config.toml
norm_eps = 1e-05
init = "uniform"
lr_mult_o = 0.811
lr_head = 0.00622
max_grad_norm = 2.0
final_lr_fraction = 0.0
Each number is 500 + 40 x the weight over its row's rms, rounded and kept within 0 to 999. Layers, rows and columns count from 0. Numbers have three digits each. The size before them is the row's rms in percent of the matrix's.

# down: layer 8 MLP down (transposed), 448x128, rms 0.277, rows 248-331, columns 96-127
# up: layer 8 MLP up, 448x128, rms 0.14, rows 249-332, columns 96-127
down248 100:476444432463513503436443521495509496533535448448520449492533499519466501470526431425478510488503
up249 104:497478423529486481539530503419550419462467472464470570475594528516517504497419534533483471505502
down249 102:494408462550474483529537495579499498525452418491530508513454516500465479453516499546501481535472
up250 101:462478591466482500506525502545509536488465562542541489512635456488446505480441437472535456491512
down250 095:538464599552464550522468523545495476525428541524601463402563473428448557460454559507457482489494
up251 104:499554529539560514501511502493540473443482560536552522482494512477520521382468445500543512449537
down251 107:537473520496538518485418526495518531486508536531497485522601522491453528582550431521571530473492
up252 101:457530457509505537497501496484542509477455480522487539490439508447484528547489541534540524501533
down252 095:541482522388481467438511443478492389553466494424538457527447475508520506505593552497572470498503
up253 088:531458498515527557486424457439486557493521514539493455510466446482533509496543520480511558527454
down253 089:486426482422527485519513500539541497555537534605491561530505547544466489477481464536418493567457
up254 101:497564509511527504496491507460500526558551528520452562509575527496511505485585535487470582492426
down254 113:511463438548385516531494476529442493541552588474600566477447552470443475553523470529470566555500
up255 110:488480461475513599461501510515484510503488496507441506528513500492543461544576465532489504512484
down255 104:475441512558477516467505499457499532469505553495472471546531509463535473522535564564480492476465
up256 097:507493546517524516472511505512470585413547473477512530518498500518652510453546517470483570496540
down256 097:469499581551502542443580521548511496579531433514478491529474536531511540424483505528533494478562
up257 103:495461525454545458561554524472497521536412509516544501548504440479558477495505522513455479506503
down257 095:523470491469479474525478535552561499611472508513404500483525496429492526440504548508499526571492
up258 101:530544479538513490598433521446542420434458572464493447458519456472464462538540491535521468578517
down258 097:468495517495515482457519561549488454486510563433554574463544501505484507520490455463532457522419
up259 105:467560509463549452505460497461488523531511535465468447475481478522469444526487541459475497476505
down259 104:481429419497518498536520559529474511469532492503440461402451478474509474455547541513473544516519
up260 102:533476514504545514490489516478490527561449451371552509492510512528442496546505483426420507518549
down260 111:481497558486527466513469500480513433492484467625555515481511462505502497483485499517528506481531
up261 089:533531500480522517512527438509525476477520539505519503491570485502524423407447501487581508518449
down261 100:439550526462425504552485485482511481452441483495473525531481509443527516431522449496442522470493
up262 106:504517496451529499435520501452422478512497494451523472566510474430517440522440548522528491475526
down262 110:457468538518495544460551515496513483441572504556447423536512491519486508494527514531488562478546
up263 104:466456487519569428565529532535533465538530541517468540432513529523489495519555473508497469512530
down263 106:445686505545513524446474528534476587470521540431515549496523545504474448488493487547448459548499
up264 105:475473524536510476514591444492522474496500558443517551549489449479492341582541512505532507513515
down264 109:439440513543535478439583476502486597516472553527517512543498458582513470529459533473510501482564
up265 106:575508483515446502506458524508508510473492478461462523566511462483502486435470548459557439553501
down265 107:546407489502497459473465496523450444490488420487498500508525548539510504445487479470487531454464
up266 098:453522464516524514479466459458506484544553539515467547500577531536484538461519523484490510489504
down266 094:490578462523551479534465530507537507481465549472472501492429533526461536522485444577527499517511
up267 104:494468480474584483516544516476595542580480498471479561499472497467536510494509508443573468466498
down267 121:559485541450489577512509555542510426453491501490480519546474564524496429545465507454532506549498
up268 104:542516525549564499490583461453511495506535470473485531499469422498522456507526431416525453525533
down268 105:495550514574491472557531449510415590562471539503495468526456515499488542527541506500516500551470
up269 090:469536503482476494489558509519451509441517580527501510540510491514478463476509486507579581575489
down269 096:461514528519519510449488534519451498581451431510524507480521501498530523524484528489459516481473
up270 098:481460456539545514533486545443493576515550517462451565518497563525484489502509498493483454507520
down270 086:480525490573509560444442525575468542542510547467475564479502523563462472476467547544515590421540
up271 104:505551525474508486477493436509490490473436516479453483553501460567474512498497537451454506440447
down271 108:503527517570495501541513512465517571501441533532630525554451523554420591499499495476432439435477
up272 105:504472516413553477576575458379501578461511600488523492443486517533489498488468454528444456479534
down272 106:530527501492509467534525457469507524442419449440532531482502504562565555469589496510514553490514
up273 107:581552470511465494505462492514416480441412470541568509565535460470485505540438416445444497531542
down273 101:425642454556463490521503516529471529575518557491495454443537495507538463469535514578503493471480
up274 100:429510516538533488561553471514583463451499536509539495529497481471547519544562507525475492471518
down274 095:441449528465517514535541431415519567499515481474519528450494522480461499480600554536459487527540
up275 102:511533451452495593511476471522521515562577572529519497505528490436495541465473561508495452486449
down275 101:571449495555435495552496494534517503474578500580537552438566499513480527439478501513500531485455
up276 095:495519470550531500585564556498538461560503488467542540543571469457531483549489507497435507474516
down276 084:526473508539440541444485494513507502495488490542480575570491507522413494535536539434494544479480
up277 092:556513415442555515519509537533503543460496562527501511466569475554484482463574557515463402519470
down277 097:484503592526457499520558427492470474475515456512494519506518525473490556540517468524476540534477
up278 103:510480508475537507524491477528549414502432600516523468513480487454583516479532534479580480498489
down278 106:491440491452544529502403468486552411548482532533569470443486421456530541526522509525514521420494
up279 113:517493546604510512547528504475421479519495501488475464540453521551559489467458526439526499514486
down279 108:563463523498494493422545474518504481564457554518493476496515515608438458517466486524550508525478
up280 105:406467464605441464551493548480561595553488521488529490471536488518434489511488510391532483494552
down280 098:485478520461521607596513486439495527525505507557469497479496520476544517554408566508528455466432
up281 102:458485445558478559524629472477528445487557504444422457467517490549578469399521448414500519521476
down281 093:519534441569495481513429559523563411502515478518450542466422560493465545553529542523446507445472
up282 094:533500518538499503507547492483532514495500527500430463541524488561508530578526530483513520548513
down282 100:585434500477471516514564503497571465580501557592529548545471464515503505427468482453469512513521
up283 094:478452497509522535501474446496530470494521551558522479464489476509531530409509463485603532529449
down283 095:524531468538512498540513450555568452477468480506454535560517512566498494513424560525469485536543
up284 109:571513482482475493497419488486540484446509543511549487522455452473513479581491468418517402531450
down284 111:510491429501540479488475550530484547430465450534438551440567496532492495502541518487485527520504
up285 111:546531506554560586495489492545472474476468576539498476448541529494520462456487477479533514494525
down285 109:469511526533513492417524544450453438504509464505482537583507521450464451468530443438467506461502
up286 115:450524527504534531466492509474492518512475535461559484477445430462497557485461494475515459422544
down286 113:518502493532451516488543481519488528475424511507457550504489471508500560481474537566523496491454
up287 098:492505466470516484525508434497522503418458562530473514531550446493509421514521483458462529490509
down287 090:513568573424448459533498559484495568415539459524474446419487501501504469441487483560534533445517
up288 106:530527544572583497430474463504562498486437528493499438541498609385529458515490421446581486469453
down288 096:500489566497511462419433490539543455514515546482485498441499532534563535579484550564475469519437
up289 102:480478518471603503543530506492565448512476529436526598439486555513470495549489503525533416562560
down289 107:508487528501530523477527493572493546488527540479519494527536559476543507489544505493582543536421
up290 103:564465468545537475502509470529484516479433467514460458505531497496524476551462474509484517560577
down290 097:520517502488469513550431500468483510476494481491412492485553441513452525561539427487503533516546
up291 097:533533450536517467494510547522498481437485419497497440442497414427490505534479512439579506424552
down291 117:523559443542520560431464504536500554548515525500483522495468490395473521434477517452562526483515
up292 100:498537471463589501459481466440528508435415492508537545513496562504519509444452522511589510586566
down292 097:449560498492443409475482555529502508464543459576560580445482508507455505500474496495457477547529
up293 109:470498492516457453498432463459480579516472551508522504453465450506554450509417453512522497419468
down293 113:524539537462537587505536511536466517422464531479467542509589488580527463421493404533489401498492
up294 093:529496521557524548449504471521506532517534555521505467406450441495474506500533498511484581494446
down294 100:496612516552562449539464500564446472462495473472492464515504484565473510553490501459532545547496
up295 107:526526402473533553511485549560500495471474456536540517509431521535486522564507544504530517407530
down295 108:532455494547508556486420504548484453527581562508433509532345523498517477480547518543548488531497
up296 102:560481500418538537480497511531456510449509570491559511576488514503515486573494512486413478588515
down296 093:454516519508450525472481508536499466499480461520510442553578531529565524480517475461471455493547
up297 098:509438534506462465491446503471466530497446486460512498502482486537516516568431405507529501555501
down297 091:448471474510533492441526533525583520505529474523536453537564474540510509512561538519542474546507
up298 097:492475516522555566488509494495494459483546539409500564453542574521554540500518446560582505480506
down298 094:485477505597564546502520456563489508510522470414514515547525453594497484525488469446577496482515
up299 083:514535491424482501533561496480548549469516505499504531476468436535485571472469527486548601539550
down299 095:531533548546523484417474579513428460495477462439514424483595478547551482444489458534546514514537
up300 093:549521538534480478498514470526562608505507516441489505468523496496530514501558518509507497557513
down300 096:459502516497421480548499527523455487459525576506592535485581510554492477481486478462513511497439
up301 112:486499433493550554464487538547522465461449543512542478472475493514536536538507518416485510527496
down301 119:519440500529533513504452433509522497480505506496458491512498476504541496629479517454490455493521
up302 095:507444499494433468472497485459571501543479531473511548551439519449511533519467508524504475429528
down302 097:503441465577540555566497448502527478508506548507537537441517486467524545478480507504425465516446
up303 111:454454514513500487562522462527476471458542533403483494498485501507498454542470447497474475557491
down303 109:469527448494505447472477475567501503429492544478508513537521533444530483526528460514513467550432
up304 103:446458513510479487494508446540531541502553579489564536474451497519535522485497540525519490490489
down304 110:582497485454474544518472508519557452618501590521494520528455458475511516577488527527489483507523
up305 104:524464543525551501485514476502583562592533527511446510540530458541501472518467504509536490484502
down305 105:629468483551522565500547412483493464491491515505477494542496510516498498486478452518521579530468
up306 108:467473525509492498444470446473524517536386434560481504587505470504450561505483475483491519440455
down306 105:442439539563498476419471536537507533486486424504525487519559479515412524497471510464474560532555
up307 094:520522467411474475524459482515560457497510472510532520448498475547447583510431510517515468508470
down307 085:485522531565573493483517534475569496524498515494515506410447576509473550596504488555552508512487
up308 100:496474431456566519518458452429564551463521526470457511490486501508481409533460505475491560476583
down308 088:460495535437539525489524516527483471518547452492519506436426429495505585447519474461521515545494
up309 093:467471541525501377484426516487469489475473502453525545513486502498536459502509496386615459490500
down309 098:471473469504564436559489479434474427484546504492562474557396439473551481525570484457482431496517
up310 095:481382516469535480573496542446464547510544494513507476432470527531499451499469471516554499482445
down310 113:496571497482471472381474443523524497356456461482471557595524467498523453492467524540498479473574
up311 099:441485482537524434506475480494495512500483465482505572423513499524555442459486581446503509459456
down311 097:508501542428488506532546526466502459489606547469467438537504495546506540564506503520472513522455
up312 116:487499454524612546496490459495482467470548515450423521500548481442538497549540430554461463556522
down312 112:479521542485531475461582453539566549456576523484524480508446484457546482498604561521508501481516
up313 098:498548495510537532486588452451516479528463483520499476500534493571527525511525500476503426516600
down313 095:526439487547536550406539503404483505528475539441503522478532475545507441501506515536464491511540
up314 107:478530426432474487494436489581586557502472490481517466497555482528535435500528517494515533431541
down314 103:514502451464514547445490514598443592519479533504460494466462510618429541561485512480521441463469
up315 114:432429495479533501539533531453539461475593524454526579478466471533454472514488499489455485532483
down315 119:437508548502541476421509596496459509478544484499493490522552496454429469537511439463522448530533
up316 110:587519425537551519477533486528510506460436521519515475440507534494539523491516475484517444475547
down316 107:477609512445543599517507488537494588528515541525479498440480463485499490495521558523501493526537
up317 103:465541500556536550488492443444536446482480518517419565491512492447559493435449505500526532553500
down317 097:553599546561537504468482485448501541508510530508577455431494489515491512445518483525493539482432
up318 112:535489453457610477465512504445527591446446486500494490494480502478482505536440535493531449522503
down318 104:527468510509506486423469544536512549529460440508502575538486515463532576493482554513504503412450
up319 106:470481503482503519501487475491486487446516542422505477481530539495544429506494404468482502519544
down319 099:533465459493507511484524522464499529520553515477485468528544572521555453473535450541527378462534
up320 089:486418500473514447588482423509501447508438509557466556590481532524512520551492519526510481465481
down320 094:454571509482454549474528469503485512448571463557446548495545476437445441586523532497569509522526
up321 098:545506517454538569439527462443510543529563460485491589581567469486436585525462516506531535489528
down321 098:558499545562541518468483507503531519475512473518515615444595493439496511555548481486530495478476
up322 088:421455521499493475535520487481447518494471468531419490483584401460546500478551453552528431496488
down322 095:515517469458425509487481506490580535548515489455495515493373473514469456507435541518518452432547
up323 109:534512468519570493549564493473492469590401502453447535490535481347561409521496537520527544522467
down323 106:472517489559496490450510484581454541447424524516520488398509503494564530529438480488502497443528
up324 091:539491534519505509548524482516472475492514477457555504548498477399490569535491520474561550430456
down324 089:487644476481437463534461515490509574514464496516489497458508500501568549503531519493471489534523
up325 103:461543488487443454467494517476562513495553559463500599429545466496516480533538499483472525535528
down325 101:510494554575470436482546479555508438461562469493435517490500484453487563570433545506470513531525
up326 092:576524529487444501604511514510561527458514524473479502512491473460585483570429466503459495515471
down326 085:440585524543529566444501497510480436467485480469483579532507529446455549463482553449498481535495
up327 104:485497429467547492484456527506584558448545484469515486512641505452489472490486418500553487550588
down327 098:555442371539491550545449516510501563484516492490486571516592536531469491536474445499566484541454
up328 095:585472498518471474527528557565506481492527463430466548499526494544513507480544479486508505577566
down328 093:522561467486471497488473492585478494541516512476607450541558509546453509502473484425515564495537
up329 084:526540489556554495513467513442442526537496513461507548501530474439490496522517532503502494437480
down329 100:457599517456506502444467491479509489493478513530512437479504492511484499520488501497538535496514
up330 096:453579513484485423457491496532476475469494488527453437506469506482481491500550409465543514501485
down330 097:475547471550463451532487504573463500462451473552500447527507468513493483514529524536486396561440
up331 097:539484455576517542506484523433499586440499398481524462485503416557570549502480509487523517558561
down331 093:519511505551475452487471548563540493527448483499508496498586503473519536494493473473507466569501
up332 087:518447524467539546511504528482526542459483595500470532564538499515537429433524497484432494465482